config.toml
optimizer = "muon_variant"
decay_fraction = 0.797
max_seq_len = 384
Each number is 200 + 20 x the weight over its row's rms, rounded and kept within 0 to 999. Layers, rows and columns count from 0. The size before them is the row's rms in percent of the matrix's.

# o: layer 5 attention output (transposed), 512x512, rms 0.067, rows 12-15,140-143,267-271,395-398, columns 384-447
# v: layer 5 attention value, 128x512, rms 0.0699, rows 12-15, columns 384-447
o267,094,208,186,207,195,193,232,184,196,192,201,151,200,142,245,242,180,226,203,192,215,216,197,156,187,194,185,190,210,236,169,217,226,220,196,239,214,242,221,192,170,206,181,215,195,191,225,216,205,168,178,169,199,197,176,237,213,187,210,114,234,222,204,229,185
o395,092,214,217,193,238,186,180,196,207,173,218,190,236,208,191,175,188,210,198,164,196,227,190,214,207,224,198,162,175,208,210,210,170,177,199,212,171,170,173,199,176,195,190,219,195,199,213,186,207,218,202,197,183,172,186,163,175,181,191,132,182,178,183,206,166
v12,102,212,215,233,215,209,194,176,187,207,224,199,187,190,193,177,180,225,215,194,217,188,213,214,177,202,160,201,192,245,161,240,196,180,199,232,200,184,157,174,191,211,191,183,188,167,207,188,218,224,179,211,237,218,171,196,156,213,218,206,232,196,181,202,201
o12,104,176,184,195,220,204,211,197,205,248,220,240,182,225,251,201,212,220,186,185,230,196,231,203,185,201,176,204,199,221,205,206,186,204,197,172,196,200,191,220,213,218,212,208,185,195,196,223,183,188,197,208,192,197,202,192,168,196,198,234,195,178,207,201,185
o140,107,196,231,203,171,206,205,208,179,154,163,197,201,192,185,209,198,174,233,186,193,221,202,210,236,205,216,210,228,185,179,196,185,182,212,215,208,179,225,206,195,158,213,207,207,231,202,202,185,214,204,182,170,230,201,218,190,196,216,254,196,210,232,182,226
o268,096,191,182,207,177,178,197,200,213,204,202,208,176,193,211,188,227,207,202,220,208,184,201,175,178,189,210,207,182,198,178,204,207,193,224,181,207,170,197,220,203,219,183,200,185,212,195,192,201,209,170,218,157,177,185,200,208,233,185,215,155,186,181,209,190
o396,098,213,203,188,264,218,175,209,212,245,210,190,230,184,213,204,189,206,185,183,180,200,210,216,174,209,162,188,182,202,184,212,209,226,201,194,180,210,210,189,190,199,230,201,193,180,193,189,194,217,212,196,210,176,203,195,212,164,218,192,263,208,204,187,169
v13,098,210,199,210,222,207,201,239,177,204,169,205,199,199,183,215,226,210,243,191,177,155,216,190,176,157,199,192,215,185,189,206,153,232,252,199,209,227,202,243,199,209,186,198,192,164,218,201,229,218,189,174,183,184,186,217,186,190,195,197,209,185,192,211,181
o13,106,223,174,203,198,235,191,200,142,243,196,169,221,164,219,218,181,191,214,196,222,209,206,225,163,215,208,198,213,188,190,211,212,180,227,228,182,194,193,219,177,205,210,201,242,227,195,178,212,196,178,161,210,225,201,210,192,230,193,200,196,203,207,219,190
o141,112,185,213,189,188,180,209,180,232,170,211,229,175,216,194,193,181,197,208,174,200,185,195,181,242,233,218,211,209,212,187,206,232,218,183,214,214,223,193,197,187,190,187,198,165,228,204,195,201,190,191,192,192,151,185,190,210,182,197,219,189,209,190,194,225
o269,090,214,201,168,194,210,211,199,203,221,214,207,187,183,195,180,172,186,169,187,169,192,219,212,173,193,187,211,193,218,202,195,204,205,181,198,148,195,182,201,185,172,195,163,208,189,182,227,206,202,207,187,223,229,182,207,202,180,189,210,202,190,198,222,187
o397,089,217,215,227,238,201,208,199,185,230,166,196,195,200,231,193,193,183,218,205,189,186,195,221,202,173,186,210,229,201,243,186,172,215,201,206,178,221,182,195,220,229,198,188,217,176,210,202,204,221,233,221,189,209,217,203,215,226,208,193,232,204,164,192,185
v14,102,238,182,192,195,182,178,195,195,220,194,211,230,191,219,211,189,190,188,211,200,182,212,203,207,183,186,225,183,228,206,220,180,211,185,205,181,209,171,198,196,190,219,239,200,196,190,180,237,187,205,198,236,188,237,172,195,197,193,208,188,192,194,172,204
o14,097,220,202,192,212,215,174,244,240,216,192,228,183,207,209,230,218,192,199,195,183,203,186,219,243,142,229,205,222,207,237,225,179,239,188,202,165,224,203,196,197,213,229,199,175,177,168,212,221,186,208,199,157,215,226,200,172,219,167,170,196,203,169,198,211
o142,106,169,245,214,225,185,197,167,173,166,213,208,210,206,192,159,184,231,207,216,226,232,199,193,195,216,200,192,221,156,200,203,210,205,174,229,228,180,212,182,211,197,181,189,212,211,234,208,208,217,189,209,223,207,206,207,197,218,213,171,247,188,187,191,208
o270,087,196,206,209,187,217,228,195,211,210,192,190,188,197,181,182,184,208,205,181,193,169,160,203,171,212,222,202,220,225,150,176,227,191,203,196,209,199,106,204,167,165,188,227,222,209,185,183,187,209,201,206,237,194,192,176,216,162,222,194,204,215,217,215,177
o398,106,192,205,162,196,197,233,193,213,222,207,216,211,188,214,233,220,153,163,189,184,167,226,202,202,165,195,192,174,223,204,191,175,205,185,203,181,248,213,174,208,197,246,184,190,189,167,180,171,203,201,194,204,192,167,212,193,166,198,164,176,169,202,207,225
v15,102,226,189,199,182,185,201,215,187,193,211,195,174,180,196,184,229,163,218,174,221,204,206,208,165,227,237,178,189,185,202,235,178,154,214,180,187,206,228,177,216,196,198,189,187,233,202,173,184,219,201,198,233,200,187,217,204,182,195,208,213,216,138,204,169
o15,107,198,171,226,168,217,198,222,213,223,202,162,177,226,166,205,187,201,222,212,218,172,236,189,205,195,206,200,170,189,175,193,213,218,199,184,206,186,206,207,185,228,193,227,181,203,177,171,173,192,168,205,197,195,241,199,241,237,197,178,231,225,195,192,191
o143,109,223,232,210,246,182,169,202,186,195,188,230,206,203,207,227,209,206,150,222,220,174,184,186,201,189,181,203,181,205,197,186,190,213,181,211,196,216,162,179,180,154,203,169,224,171,220,228,231,210,226,203,184,195,196,178,172,173,194,190,168,209,238,210,225
o271,090,220,234,186,229,179,195,183,184,187,182,195,196,209,191,163,211,216,237,205,190,213,188,206,209,209,170,192,213,185,202,217,191,215,224,216,177,165,183,196,221,213,185,144,221,192,183,180,215,173,176,209,172,195,190,230,222,186,218,221,203,208,198,198,199